config.yaml
n_layer: 8
d_model: 192
n_head: 6
n_kv_head: 6
head_dim: 32
d_mlp: 768
vocab_size: 1024
activation: "tanh_gelu"
norm: "layernorm"
norm_place: "pre"
norm_eps: 1e-06
positions: "learned"
qk_norm: false
attn_scale: 0.177
bias: "all"
tie_embeddings: true
parallel_block: false
init: "normal"
init_std_qkv: 0.0248
init_std_o: 0.00621
init_std_up: 0.0248
init_std_down: 0.00621
optimizer: "soap_variant"
lr: 0.00596
lr_mult_o: 1.16
beta1: 0.95
beta2: 0.95
lr_head: 0.00546
grad_clip: 2.0
warmup_steps: 200
schedule: "wsd"
decay_fraction: 0.391
decay_shape: "linear"
final_lr_fraction: 0.05
batch_tokens: 32768
seq_len: 512
doc_mask: true
train_tokens: 234100000
steps: 7145
dataset: "wikipedia_en"
Each number is 128 + 24 x the weight over its row's rms, rounded and kept within 0 to 255. Layers, rows and columns count from 0. Numbers have three digits each. The size before them is the row's rms in percent of the matrix's.

# down: layer 5 MLP down (transposed), 768x192, rms 0.345, rows 504-539, columns 0-191
# up: layer 5 MLP up, 768x192, rms 0.333, rows 505-540, columns 0-191
down504 109:128112160137118135181133130133146115137175146125158129130148168166127137147148153138179124112121105151137144114114147103102133119116119103127129160108134152085089149123131128114124126102088164093120135099120090148140123133122089117149121172122107170108131133125152117132052123122084147129113070107101157162126130126114094120125161146116084140142150092127152124170129178125161161110154169142112119135104165079090173124161101131103149107150120136165137114137102143152101123133146137196094142144129142074111115153132116109130159149118120131130141168120162169108160121111103109124
up505 098:118125133140137118121135125107111108137160115136125153151110125100116123161148119158101116134139158117114127133152163118085139102126153112120125134115129127065198111129104121146155137137134153148111147138140120101166149100137163085107110144124133115093138142132156177117109123161174142109175134145078111160163184153143106122177046157129117118109116117112153142123135095078136095125131153113089155112101136140137139161151149104156193094138186094147105103139110149114145137114081146156138132142131160127097151145142109092119131116133111138178126127136125117151146115089135136144
down505 104:139164115100129116111111162156153141091098106133088149127139116146147172109121151140190137139142111168149158104145076118106121139162111130126127144085143159108105084107139147126166101082165116112127126115151160122155105144169097099133158131178143079135121120148114111087121138113110144112118110156156100129108104157101144109129132082103130106109132118156140101127092151128118148133119099129107114150103128151204129156122175126141096123121114153157096143126119084141176116141134116091138157192122115109101134163137144139147133151132149120156129155127147104134106110181145104142
up506 107:139145125098148100115187127153092140102141120134126121119105061115170152113124125166090166148103122140162105088158131059130120086131144157115141128134132135162115124128082099150139146092125126146108108138160103126135111133114137118080123119105143121139151156072126131153110095155097131147163129137136139100101131129131152152119162132130106139128155121096178121136091116140165113154144155117154118125094125136164123102120117146135093096129121134123128161102125089136105147087129125102099164090147123114192115146132144146120146141087137146116149180136069129145129102147105183103
down506 105:117085159169153152109147143146117118147166139156131138138119132152132125154124110152103135140060103157145073127138131153155147165130156063104110154110150121115108141122161119102134102159100095142094149137093132113080111105156139118126126109099074152139111104149167089107117108173074085100142104129097157143115151138154115108114104113116104137123156155114149155144152106114125139119128144157139095121107100129143064140190120127137132107130118149142156143152144125083122105115094135117120148105155129129158119159161100121107172151094131156155118132155110118170145136106135137106
up507 098:141083129126136148133114137138087161098095114090152123131130126131156131129185126079108134130161095161137148133124122157138102084136116146120122145137110093135142176129132132144107164079146141130133145137151108155123099119146130121142137092126141121136130113127091084100116094045138174139151180176126135191104165135138143133120136162127125102115146089137139095115077125114121082153111160146119088145121106135117104123175117154107097107157155135143093120156166134109139133171117144065146103128120142135139125159139134121084111162118166121115125130107112135153112167139127111139
down507 103:141120137098104143166158100183097141130141117150115123116166138120139143149168148130121126151118098103152140109105160123132097069149164137127160108095124114122127144096147139111108160139130132057096153072153115138146113101130140117129144166123106113097131089112127124128105166140142146149114145073154140108143154128127131145126122133183108097117126089112106135113149098126130126148137134138131147120158183149122144144067142102141160139134164050136141108144116126110120085101137111159109079116119177122121162127143146118127102119089181174147148155140127131134111124143167130151
up508 109:135127110139155102154139152128117129123166107121133105112197147147123131119132114122115117146144121134151108153082135133129138130122097134119121103121175139086146102144132115155098104132154080147151093125128111125083091073116094088110173101087114169127133136174119141140129159115121144118123139138128097143125108128130132152123157110176114136107176135124138098126129121112167070098133101137099117123114137076154123127117110158155148057114121154163119141109127139148147109128117115176153172099165117127114137151119082101161105146077117171138115154126172171118143136150114086138
down508 102:143125154165137102155110158132135144113133119135158155086105131134115138149134133137153141133145136141136152139114166151130115146117086118114118149156163138135157115150140123097082097117165127151116105118167144115111146138115093124140113128093122129165141151135135138135143159156131154105119123105128080113053118143114132127126112111164127126105124159133076127148136178161124116121176182139154143138131146137104083116095163123146139116154117167130158156154145153158185136167121117155111134097148098110139129125156098150075116107065121117146142094104167206118123110104093112094
up509 094:148105127144120146093134148145141139166178134128186113107138114132177160170134120174153140112102150161086114130094128129116144154109092145140122183109142108174130126165132099118093117121102123177146134133139111121140125102147131105094119128125155137140107176111150120182099138147134119113121166151132151140117147089141114137114175100151119115097116131093143111173119106123118122169126139117177114122094116162118123114110122091100131127160155162075122178146161112148099123123125153110142132115102145124112135108118106097087091166142077132142096151149107148156164131102125172130
down509 096:147136140145159125101115152142095149074145126175134109095124121099125113123143134163133109130131094134171128123076097142095181140162158133108151139157128096143155125117086103106116099140126144102150106157143122100151102155140135149145127150110134165162116129054142128117180127114111109117071119116152106129142113099125135093127123112165130083117151102143128162145150112093089118136131121130165157173148135129147149146125158115119173106101100146089111112105105140092120098132108152142120135123131102125129120124140169136116194179123111125075137098118089126104106119115157106159
up510 089:151106096148149144119128123091088156139183130142144116105092136157142144125173119110178159135128091175129132156153153125155137097079145109164155126041104136113152118125120124157104121097125142112124155153136141153141148160120120149126176147128117142113119144108127081170123131105130140111142134137112106135109117145168132148099133109121096161126123090148113116125178129113093104141151135101131142134111157097123135173118120127116155161072123153124143113150167165121124134133124059118108163121120115141138130144115110089120097091082141148126127154158120105176141095115154087142
down510 080:126126123149125143106155128137124104135143138103148105174161109123124111132121097149099099109128206115093139130130114098131132117152108146105128081146137123125111137179164152131119138119096114124192114138115132132135079148111141175119130126169194068111107136132150117127122152115169131055140148153105133141122133110140141111130139145166123111117155173136174120090163141118159122109161160149128124141170150115089143168131165157097146101145134099162106128144117105099125126127114140129133120154100109114091132150082164098176129139158159103164141135154118117102161131149132118131
up511 098:126115166126125097127126111133118064149152177132146180122126160139139096135161114142163157084120128143105155109127078160142123150152128144072148107124129114157132141159116125104140122138132108160127126122110151120112162137156128116134120123097135081093155104109115137161107087097139144130166154129090128095101139111151127131093120149128101145169132091097099126070166143126101144101162120156116115117128160117159075128106142116111165178117090149123116147116136129093144140081109148149113130147118172159117112108174117080137107091154101135106138091103179115128131136132121141152
down511 100:163138136095153108102134144147120094151127120194145130074168144105128122135134108133135162171145121152149139089114152101166114158140087138184075126179118108115133087118128150101121131124145090121139101082112118131157100131130128085110113105135119135115131127141161158095117111121139179112149115102117154108136156135104138153117133139102151116167107148087123144130147141110086122105130112145160071133111133138118122097108131118142106122130117142135073140172136113101157090174093122146063140137129086133116144122098104121143162132137122102141149089114117099103155164109146099156
up512 106:136164104132154145125143124142132104151149188118125166154139075137136134124130169139112137140090104099126096137076090111107117161172121117174150122136110126127134102188114133141118127182133139100083111155124123100123130118096101104060157126131133101141149141162107129135132120130157129108160136169105125090140090124156120085118087145148139110131160147123128111121122130128156142118192139135114140136133113112130131138066129124053121123108123164137153142162093112136131106096100103189131104110110122131102130120123099144168091129135115144133088143103125130124086149132107105111
down512 106:132138126137089159102187116116120122125101123117120109162115129128092140156134070151154105118091128139142108098118140117130126067118126101151152138136089164125095105164161117128060143131122099087152130140101115113164099150120129115140122138103145134124154135156110115140180174131103145131140130115146069085111145192108117136084172126092122118138118086155144157122102130139171145148117143171137161121120133127194111137141132127100139148130154110130096102115131130122088138140107129135146146091133103138120134165164132156111092099114158118111114179126103118097128149114115164150
up513 098:135134172139130075127145122145117110199156132133125141118108137129171144144176179152128145107119116151126160152115153138103091159126132124099164137168133132124143124142145127130119139145129156153132151095125145135107153125114117104101097108120113131069099147114073150126103118106159117104142140098154113082129139143142148128144141127131137139110139087104132105108116115104091131110121103108129143174105124150086174135134108094083103140155156101143129183123161112138127181106146143110134126136162126118130142060098154116140114142147166157121166146137147155082087104120130110063
down513 101:135184062118138155126062136115097104080118068144130133110109120133106111112102095124093156091146116122126146126141114143158144096136128120171095126127139120131143142181096136140162117133110177109135112134153142115091143128145150131142106170148138183137087171115167138139121169114134123095152084138121122136108099116109156103110148142149144124142113104166132150162119136116113101136093155095120095089125141136109139132106138107095111182137144174146167097109123144143117131131119102094082109131100118122133123119118128099099129138152141085143107128134124090114131096181131150089
up514 103:144172131172098090120134122110067153142104099121122096114096126116126110093133148168104129151066124104154155133127176144135133091104159141130114120116126106117122139112100112126139147116100115126102143146127090135098123160134140145098121098136126181113129151130135092108057121167152125134157103152155133139150137100128137161101137122125064130110096156122164105130119108118113137140098122133161185136151089104131126150118131157145128116141152073152084118114103143149091161120137120122127136133107136138118108152110130119108131112122130132124140154120144143163115125156224151182
down514 096:134083114090111155101155158148114120151121139135133155094139131147147168122154134108142083125183151098140139125156163113131103115169091090152124117125137134135126141141181129109132154173166155113105127098162131121145095136156133113133168090134148098128125123137136159146118127146147104089128137125105152116138136160118134153115111120097200144171161149162153157156159147098173098100154135118108153131148152172098126155164120153165158141100128167139115131143149123085165130130128155118122142141127120118119128174088170136119132115089084120154172135163147164137136126141104160112
up515 096:117077120111128099109146112114120127108118175162116099088101095132133146099124126114162169118136125139125120151092129178190102104100113156120157140127109138107159107162105175159153173172112084113119077133122141111099150150116147148131164112132122168158119161134099088111094163120118108123163162117121136136134125137186170128110127139131169100122086123127131116125131150131175128145138130107198167105146130138110130120090103110097129150105105123157133091132121115094104154105143123127102123143100152149127123139140130099138131058130108105135098118126144105147101126163120129102
down515 088:094117144100115153101111124100135108153137153103132124129173148173135126140129113125126153163119132178126137128144129137154137110159112180084161087141129094154133107132109126084153139133118186117152132136109161142134126083142140112140126145146149116126146102164135113152159135161101138098127144148074097153107095103120160137111165133150123108116152155092140098102117137143080159135138076181079101127135128110146157171087138166127150130151117113136096125141091176158113125127108128163164110128127097108163097155108128127104077118135168101114114100093119162126110143095136110121
up516 097:137112106113089106134142132149135119146113134149123138090081137122143171153147141130140123123071099102108082149167168143109142115158121136142173106133152145117134099098087133118155146123144149133102090148102148107109172068091133120128143080102117123126140136128155123139176116123172152097114051087137133173116125152134115172143114154115140167108148114126147097090137128129141090113105141144153111138121142116093125151120158144083148114109121087110098124149116145141112116114092098180136100110120124160105144159142124131120120145117100164139136174170167125086135125122110155131
down516 100:096146089109137159173131136088105114154147117093154121206131116137131145152091126134090168113154147137126151124095120151145108100077166145137155124138127159109171125163131111111149112175127155141140112114121144158138116112118098120136109113175126117142107123122131152145064126146135101146121162104134155098159115114140168123099122122123125117175123085145080104097086136135137138110143130118146095131092135128100151098152125118122160138130098170106136144141118125097099118117136115131160152154123175151159135106179119133158138131124101092129139137120121095136163204092124157146
up517 103:153159121123123099127069116103120138116150107139151113118120101167099126138163127111139123137140064130154163089105123124113128122127140099135130123119103137106126127136139153147130136156089134118117104139126151155117110162125078079124141163134080102123137130107120141137152127075164119109143142143133172100085143136119120149187093094128119156146110156111114142124146136106124105062103100150146118171108151157095166126119111142148136160063166142109097133124099122175103138148116117131185117143162113125160088162132119095115098165125108101152128092113099122162140095142128150149
down517 099:101133108109131159166131163165114122139142101090143130128096139121131119108091112122129112158141112139136114096167131111107135148145141127141130127140138145132078166134146121142115143154141118122128114143079187139089192129134093101141150134140094145136142131170084116100113120084148133139103148160158101149111158112136150143123115129121100092128157114135150145113196132100158129103106118108122166124079149172075130125168091152103107118102136131118089126142077149145110184138130107083122136108092135156147170125145148095141143150112111135162132144156124132105133072126106094096
up518 107:134141101158131093128140119116110070134119174137160146091152122172138120121135170085175195110114116124094078186081092121129130124113094139127144122122141130102131118133103135137139124117123119157109097138096145091132137108153129094182076117128166102093116140112110115106148138120113114051174135159146081146136098141170116127112166123110146107085123110105144115109163100135118178118141092135159113118094128141143121139143183131139136152135139139122126151138127145118138160134125133140165130119092162133134118115182108136138125135123100131132110162155135116167113121135113138159
down518 111:140107129124146095100158153125142100164152154145120128157166178151135139106081144164142109118124109148134107126120091154109139144123102110127112157137147111144151128105160118116138109129133170178175145130115128123150132104095082167189087083121103120114126123100084150118125144111159110088137132135147159148132143135105161163133113132072138129146149135138103119110200123162109118113127126162115108144118131131128108059133162105153146134145123111089134146168123140104088094140134065116119127139127131133157157132123112159116122156146131086204120107136109144127132104114128126155
up519 106:100143117183140133159148116131133117121117156155095161127123138144121119129098163094149126152140115072109126139111110113088125118145091147133164139128083134120116147113102124129118151144121132124175119164122094153117143113129117166113105151112116152145204137136107104081109112099127152167134103150104116164113134117128112110168164115134097094144154126152153124069151198145137159133091140186127115151107146143129146062150109157098120110116164143108132144145080118126181129151122116134113136150121146112124092115076100126130119127121089099112138170133134140090104118151141140139
down519 100:115130144143142134125132149153150118115076136152132129081155145129158129133171115137122115100103156106117095118122129130102082087135149152143145159060121138145142167090098128101119156137135131123119134126123107109143088137109115120150113102162112143166135134125139144168094150085074123102153110142155110126096132143123150076115150094122118110157141127099165146136196150119179154132069120142161104106132133125165128099138121146101119173116096154118108151101097124135165124119146116116109144123156096095135106126104069140116162147148117097103158161139151105137136185131146150121
up520 097:077144132117143120110152142118126096178140113121148123125151102133075107142130141126148129152140068114153131133071094135118160139141153134153138116128122135105132117154170118144117125112108141173156124118118150150159128145131128151143167135114117163085160146113105136138092156114067136130152155160112136124162147153115135093155120143149116103118131105128100166061121098123166148095107143129108109128147130192150121147139126128137069140131119134171182118131137112088071129148100143122121126112158104141100134134125121115072132163082074125136127137094121159136108153101166130114
down520 094:079072166095105131084143137149121137148191114131090124143127114099131085136125149130119055114147136124121145182115113130113102111088130122127118089141157110148132132084126152141172096164145121096117092122132155133113134155118150118109125184090128140091150134148133146145140148089118124110149137146106132110152137109157113125142145166135105124145114115105134112135127169125164174143109120131127119127164122132121080124133127107098107137121129119119120170132150161141084135143107169178161078132107146126057134119144126112100145095163107107160146153121109145126080125151104109143
up521 102:103140184128130156100103125165151132109170135143096158134150139133136074158120115125108144155152112118117127146133123141138094143141171141105129114121167137103128067107103161161116125141173185154118123144140104096137112143137130128123113159129124122091147159115144070134149118115117132120113132126118096118121139120116173192163118150146119162152150112164136071074152124144125135121120163128116098099133090110142138107161130131109111140149111190154131140128144161128122172148130110151094140099135140150127133081133106125091087137108090133086175081126138123124175129151113121101
down521 102:158166113150096144140166125110134142148085147119137098064131134147112178140135104119143155149126151140160140114157142128151125115083107127147127097144105157070145103140131119138142149129136117133139122145093111132136118154168138112158151097141126140127125126168110171133085140081132141174204163100129167104163111132122140152125173119146129120184152076143130103139168136114147114188115125120123131086082125099144142117115099123136100121124132158135095118116123126075139135165125128107140130140151162145087142115162149145095125120124125103150113126109087117085114125131160164155
up522 090:187110102141121095114100126107184121138105146127143124093119113102150142129103146140105131113172103143134141142149161159123182162102134132146120124155111142132127132081102141130160143090082166096110157153101128112141144115137114114104153110131188114140121184154131160130153134116095090132114146153092156091149159135155117148136137134072088092150098146101134144118149176113158123141144153102140138154133110137128126150113126135169130081080108166145167122126138142154113128134111136111124115115142145125161130070088168178097091125124135118098130125129131142134101110130139080146
down522 092:100125123120143119136165162144160110077127133111135116142130109140104114125151155127104149141137117108096181139075120130124132107126112139097141122127138154141133149139119144125123138110053193109152078115182155105113145144103138204156120170133116097129149134125115121177127141092137171150140125138128181149097118146143132117113145151114127057144129140176158139084147158129123112137111121123127128120157147152088101105076132097144170159102099112094134133126138115122154154133148170105141113152128110111122122134088109089135151111123107114113129109095100112153155129132097153149
up523 094:120157154156154109131132151117125126119132064124142116103178105137109164124109151144132123130133112069092127126102123109133123138158152099109115128104136133133126132104127099079134097127097111127157143112124124131154146118145132127102107094140178107189124165119135125129142109096141105148140103133096093125167149142163161141158174118125099150136065126141179115188090121158109111129146127127156145135103116137099152116132156091135093123170135116110119116110120100152160122123128152115154116087072164124113133102119052138140156128135108114105074095120096156134127156146160132112
down523 102:147096154113104106080121081157074146085143113138107086108159150129119105188170145099082164108116143140141141166145147057119119132147140170142150167113144134104127088128166094106157111121116169083128098116128125123135104173092089114138143128169133142105090080095097154111190170154168119114126188142122118125135105136123141151113114104130127112107098129130157139106129133130142132116149128118136135118097138147125150103134151127149144119131147135158095140176093136118139085146117140120138122105145125133130121153123115134137117072154124137144114142141139135089139134118099110144
up524 111:107121177113163145122115149130101134101125105110057146172105106103097142136184148104131150146141117095124121123120089110115145115139146155095121099139145101138126136133111086120132159105061076112103123118092122114158130105116131120143119096186132137152155159127125139124117106133129161114167082123099078111125136152136136122106139088128120132092157128141090151174148109120151124134123171179114095129128161116099111150152142126154126155131126183132108124076131142126132162074166154144130147129118155125164111114166115088131116117114104131084102136135127121116115171109143125150
down524 114:104108063127157143109146080115121125113137115108098130156130159074112159121125166148100123142112119136111105153128127165146178140111123126131155123124118150136155126153093129130126119118093072128140097147098133157155157142094116108149156113139138099149158095126070110093096127131102163180117114125110111213140114097130137104128139162132093132162135075138120135163137109129162176118133129121174140104122157171122113143151156089154130135093107143141109094140146130112114160086158136142112125125093127144165133157141137118150136139166104130121109155119099092132169116125116143153
up525 101:155141137145153137130166131123111137121130138151106107101113121097123099132177125119091146147157129145141150138127084098117114116094132150088126126079115158114163139097126099143123134128104150153114149111176109141110133139084135114149118133127103145128105151112130191154119133073154156129212162145128145111129106101133136147158141116166145148140135126090112122094131119127147097151153107123118113126109133095092110078088136140101084142149155093149064094147140151167102115121124100102143089142156151127175175151115091154128116143109140160169140134163128109114141125139123171140
down525 096:109165125111146139097113096108154112164107143086122145138140108151193147129150150107141104104103147115118149123134143151093101121134108128146181147122128091133174099177140182112151139124119162141108120124145116136119120129143116154124150114155117121133156115191111125120151130158141143139135151080099113115149146097112109132098095180101115128132130126143122126128150115145173184145156099119142139159122138165120151156138129163099172106105130122156106105132145109101130121150156121156130197143152116103146112175126174135181139124168149100112117135164169103155134117151078130116
up526 093:107157130128090078111132142126154135119163116108131179115117116141172131151153149132103137113114128117117136108166147176171183113137156113139134109127108131130133111136167130168112145143152138120093094139143103174146163127114142116132152171102116132114132120153142151108126179096160129091113116080115140100076105141113131134153112158150125161124167176139123116156162166105159132143134133100140162116069130103116144124114173157142114103130146145109140147114106122113128096160095109145108162126132159121148119143124086174086143154122059141150139118144115130150121071124128167112
down526 095:144144129134147127121159106189167125145134166118162135146140141114134097125133087127116091144108093150079139146126143102119114160105137118124116125166168080147123121141128111093136135135130141127156125118128148127157088126135107140133131103128177141136141127095143140166159131109097131134119095144124147142114098133159195105130147098142156140145084164167098131091167099096118082095138109119116126146149112142099146138142104104120103107145082152115122102131126142143110135109179141150071140113168079129135100157174129104069110131172156066099119104126150104135140132138153131147
up527 101:117121129151088132126101109107124065178111145145133177092109114128160082112122159093105161146074163107110152077144113099132159129134073102135138107099126128105165109139098125112128142149143129154126166098138111122104114160108108126158157141140111145068104113138144127123103117126151148123112084134121122176184137105134126124119116172125117137106109142125158180128144168121173118147131150146189095079161115134119135124118132104100138145097097160099122087113097147115119108147135147169131165110105129143080096111107114108148118126145118101129132110117148149138130142115132113134
down527 102:099125155137144131145121119136181137144135158207139116101148150104091169143107093140134134104139106140181124125108103127133128103129127127118102099116144104142094112156136131112077102166134132099116102133117164129092098091173143120125134106108133106094150134144103092124142142075063110156083147129104153167098131110120140118129107135127128132142134106166100140112136123132157129117103117131097127066100116113099087147105119143131116141155138167156143103115117103114143126180139096117118093140137156157124104089146091133069107166134151149154141168135141132139146114135167098154
up528 092:104132171125105143134102119149122119116140158150150087126142102157143107128187194112127110143135121149128094131145100111159088131137120131163141135138108098098171130151108098132110151076124111122154158122168170121104108152115110137114094128136131116161115124148158144112141118129150145112135140106155130079114131137117132107117126132109138141116117132118102118115136112142104117100095086130177152159179129117145128096142136118175116147115167149154118113167121127110104111160131123185106145144173113133092122122138103143121145108109143178122172071121159102095164165079167066120
down528 094:105121091102067132135132145150105155134151185116158092148125111116139114140120173105097093110134082119139142099117091130156111152145106119116113123121174120135165170166133135143114121111142131139088131119131162149164102141150095144146108077136104134155129104186142124142102136136142161129155101107124107097144115111144130142144113150109145106119093144101134151184142167109146154152082106175158151136094145140134121145140097152159155162132120122122121100163121177159088139134088092106099110165108123134104148149132139145127140164143142149156088134121102100129168133092126093113
up529 089:130116141128156128163117136081148153102094071107121153061135094130091090124129132123147140151135131145135137106176131128091097107106127147128085154148134113133152111116095140100133116125183096137133100109151116136147139142093138090123143106159136130110129159134106153119066117161134129134161115102090167154120124122126153145147141094137115134172153114118171136127096115127125173134119146111154134188210143166111139117130171156116120145121129135065121123117120118128116110167111152169151103133129126137148113148112165107129156107129126113105083141153146140165154091100136150134
down529 083:130139154175122125110105133134138149087129147176144108130125147119129130166149096122126132136118094169166126125088118114094127152110095132130148155114159170122118162129125109116130118120120086146119122159190132117163105117136106162184115198118130116128141126173137122113154171136112186130145122092129069160158142157114120112114117162172151134092122152148150116142140138108134106120138137106076135089102090170148133117161149131146110121164137147130140126118151127129139146158118101096140181150156126137131118119118127131169119105095139162171171151146093102107166135107151139095
up530 099:127149146122156144111135110120128146120108126120112118137145135085125117128140136093102166127085159098141168157101123178123117149094066130147130079184118160126160142089131133141112161126123124143107117095140118132106177156114114115143100145146100142136150154098143130078132125144166119132114120120140125132122122134171119139088113155197120129132067118158123107142125148137124203161111126131133089102122113124105147126117101164174132135133100163135099110083128095133135120123129104140131084101128119137134053123103141155102115115102149150119170134128111128116169121127165165165
down530 098:117144117131143133158145121179137141081069142132148120085084143088185146107154148115120130135156132143115105112101132083138118109166151120120133123124106164117134135187135151119120138182070147088119124125089156142159122114135126174109145113096138106138081127122141128125161148129106150111075182114098131153111168119131112090123132083152113157154089124070085139112110124106148109107168155150116146147177142124139139126116116140093128159113116106109117128128148143113137140134124166119136163150090140132137142164132134112114109119143077086091136124144126141130125143100154117150
up531 101:117144160110120103127150122141144134148096168143087068168121156147102106101135111109135133126093079120120143159161120125144119090141131146139117049153134142110123078132126085116114142166125150116126153124143084094109128161136150149101096124154174144133137105147112137171070129122153139123111138164122152084149164112122116132155133195147112116102161121096144116105138092108154102122181093117130127136144117143130154124131131157127122151114117125098139144168154120084122077133074142117106112149096139130139109121159155137155089137111096101111136129159129136095116159143141131117
down531 095:108111138152107151119144126135162108136141135117090148170137141111145108142139092081106114156151157085133161101140149155125163106100081159128098137139134134123087107121153128157129115142123107161158171104151154175154158176116110161128149135075090188120108121122137174123131105088120101135172106131135115183120089097168151132116155119087149107150096181116107104108148121143164130149115140139123147123139153147131128107096137124140106113133122167147092139135084161123160162121195148124137116120176146107136133117108142115115088141122123120126116095158148113126103129109136125144
up532 109:096137154152113079140133143111137129138195121104136130096166136127116075135116095122134155173094165134103165102101097116144133199137116108109114114120102115169123093113153137137125144133092130137123160091146123076167105133150092109133095193093136124124109115146137133125124129115109143119137106154143146124087128107138128097144134108118132174137076115104119115129158163082170097146158144106120156141154125123104099094169135123099138159104151118166108138115151083134112138156152100096093153120103096125098099119154137128152126114133125141138129117106083121164128167122112156133
down532 112:109114153105124108121125109140102143147147163062138144116168099097132141109140109126097120130123170144123130100141126127143132154138156079108089108153092136164132140121145128135120124150111113115135129106143154076173127150131131152113131140105121137131095115156128098123145131113129122145145094100146128109121139122118177147067150125173096195125087114127141137129147079120117116166157160111132138113147163135138115085157069121120120109075140127185112106188133139164113130119138121145109134130091086139172135156133118143124125112124140128094093168097098101123104167118163119176
up533 106:151097118113124127140101157180135126101151128088126069113098131144154101111131116157109121159128120142119135122130114155125186140119052154121129139108172154137182151088132111107173125093146125142168137140126082141086169096119103116109129103105141111096134095138112174132123144146140113189126141078149122153138093111153118150194133113145156105148158144085112103118168108107112103112093175130122119120094141104129135143128132137110114111144106118095145145149104100099115136119149136091136148138159097131105139121132147114123111135134112106132132133128165141109078095094123121156
down533 108:116128148145140135099103092151144130151111142117163134149131159114137152165118121139139133112123107106116157135141128124096107096110118117124146126127099123118142130143122138074133119118131114132124094133150150138159104111126101158119164093159104137148087175125137124092176192144116119125101142102091097125134133119074129156139097158161080120110078142131130136137126121147087137124111098111118140228157093129116120092090131104148102133133143123130129134094134125093142161086138134181125164142113121122081130159145104187137150129064140150113134132124151170115094109145113157113
up534 107:130143102130111119143146129097146143132125112102128129115165157136132170134127157148157167169131126147170075131107075155099146190137073109144137088092113118145108115107151084132162122114142135151110145134179137094143120160128122142137096148146123168120164112096151129123109139131074102084079114146117135158092137115101106142104157122173118132102137124138114141108111120172181137153159141125156124115120106128137118143133120156124154116102132157149117159156094115147131076107130068141153130111123126153168187104133140150127107133162121105161150093123086136126145145133126146114
down534 104:106086089152123115163087123096151106155122164125183113187143140102134104086119156138133169164128134153124146132141098137193168124140132157104155137106128132134099141134154122089130136142121114111124129147165117100127134143073143122122137145109108137122049145123117081141157101129153120138143151149119132134103153128119143160136145152159138096096101123086103164129157098122127093115110102131097130140081106143114134132078093118118125112183107073118112113129138176161106134117121131144092084132118131108141199112124127111123115143116143114125144110152093135126119128113099112115
up535 094:110143148106060116128116140130123134127125098118171121134116101146119124136122104124132153130195122140123107124109135158143101137120121124125116165096127155127113097134170123155121120109167172146159119145074143140129154119139111145129125096129102126079124094185119169081150092119094127137171087096170109121127104150149126160146122097051176126138108106099117080073132145140145117145171130126101132124118138106100186112159159165146128143110139103146139138127147141139109136143115137171108108137137131159115126095120077116143125135108091142164146129127150094093123138096129116135
down535 097:144149128124136114116123140103162137178127125151115119119142124095156108143191144113077108159162149152069139114131191131084173081141130122114154119102119159164103096149160090122146092122143139133154124131158128103144148139143122158114151137111127134152123167084163127121077088102146109127152118143179129141119156124102163079122135126142113111130087157132096115114132097139112117121143118132148100110106112110101148121104117103120126098139135166161100145182125116089145118161100155138130136086132135124126187096157118096133130178125143104136163114118148125099100122139118115157
up536 084:097138102177114143119150140126128127152174108133119091171119155149106143137135110057137134133118115151111131167154120173137159124137085131112099125167111112106156157184131124125115171144138150082148131125138133143146120118114129126155107113137125126131089140090150129170132111158180169094153122130143080098099121140145080145103135135175148116102127142137145147116140143120150093124116163159131121098107115108128109095120146121118135108137058176155158079096179120149153154146097140153114107116109130114108118149121147103115109112132125182146116114158130109141130143080123164135
down536 090:109127132121106062140074142138115110122119090111098141085159153141130111183086095127120078130131114131104076142096138110156076151137137146120140102116147141125133108097131153138187075161145122138088102139151128118081107125147139123127184130166112161155103128045146127133130128127132124115107126136181180145138160110144113090106155113135127122122132150145132102130136093136117151144111133131109144108119123097167134155152151146108159112131128108125138187130112113115096094155157107104115119150138130133157150137118096131129121128147137112126173151114103123106159101129144104091
up537 105:109099120122107140149067130150147141096168134089156063124157114111137137134117136185111132084094132150091105123137127116156162081115149152101098157122111149105135089138049124111154129135131128090129117102128117152146101126146147118141125096084112097081113148103117085120084131137151107140146129096111107146125118104106083144138115112121143127122134131153125161145123152123119092146134110153147093158117104127137130129181127156111139138103153130146117192134148127125118146156111120120138110100114216129138135097178097103138120160095123141123130152137129160146110147140133140140
down537 101:112123086142156120113130154104111141083149152112178092160153130152150142134107067120120119095108115129109087100136151151127138159138122115101113109141145088143111176141134156147110143150121148128093114146129138127120177124072107147140146170143155143114130138104061133132134124123092112166182126185103115138128129128142143107141152131130127129157102144126132139131143132180138130138115121131139147134097095117101138096147125126097149106155123128181097133133093105097145150101158169110134128172157115123126121114129111118147135061207141118127065100132130131165142113153119131126
up538 092:169150097169133107101125118142149139112105166111116102126136144110141166100121134113153096178135095109127166109124104152134114161123096126125119137133172103130146113135144107116112085107114118168136122125130092121082161112109144161084144136148151163072127152107091142144133130091104133142148134143152120088152099118096121123124110137115165096106127138106090146183149118141161147133182120147122135121110118086125113118098121130130120104162143142117109116109107149104174137113122120152111101129124095152165135201143153143087080082128090173155161094125093131116114088116115123110
down538 102:070100126099087160094144134147139149118179133145097079121153099091123130141154094144113068163085123107140186108153157134150114153080108110144137110131100122145141105132112110181128117130102121120108155185102123111128145150174111092111143153130148101177153134131125109133151110104112099123127157135130111133136165124178167120138116133114138173120145123126159140096141085086176166121132145116128129100171145113123149150097127102118132128135113098146135132146085155124125078163114129124167115163145122094136137122125136114119162099138127108096121162105125120135118110100148110150
up539 085:111126092148123070171188128123187171108128143106121115138151082143131159145146116105159160100108103142132137116139189090144118125118139191095150135116130129131108105177116140131142117125150132109114151159135135126149150055102123143112159138169136129148110105115118130147133133173143143105120131079147128116126115110126135141125159135088111144107089173111127150163140110128162165135084134133131136102159155098100120110139132141144101150114100119094121117120097130137127143105081141107104086139145107123137127127135125111203110122103109139098143105111071147104161121154141132137
down539 082:153135116089090119140155165130126161094104136117123100116102104130094138190125147099127149128115091140150119104123117146131133087088131114120088096192131137110137131138134094124143127157129088095161153106150147115112100163113107151154143140121146137160151108139118152105170111104162109164153113161140110133161156123186126126137146141094142112126093113156115145104135109133131116135150130082092144146102146159127133122129127073088082136148127130120165127125146104129123121116117155123144095161115160105117128052132137182168132103138150131150133145126148073109157095103132160164
up540 093:065082163156146103104133143155106144146083094112148120139137156119106123164116150187120116120116145130134161133147144143185117116100103133142149133129139133144169151112145139111130133111126145153083145183119104100137130137144142130129138139139132157112132113086105115115120147124096127164134116096072088102084163116139112075077125116157105140112112119083144095135137118137121138136080105146190117146060158131125196128141104150117114135141142117116141100130151111166131121137112111167122121118102151137140081157115131114133145149134097124114083130132115144133135150133157149083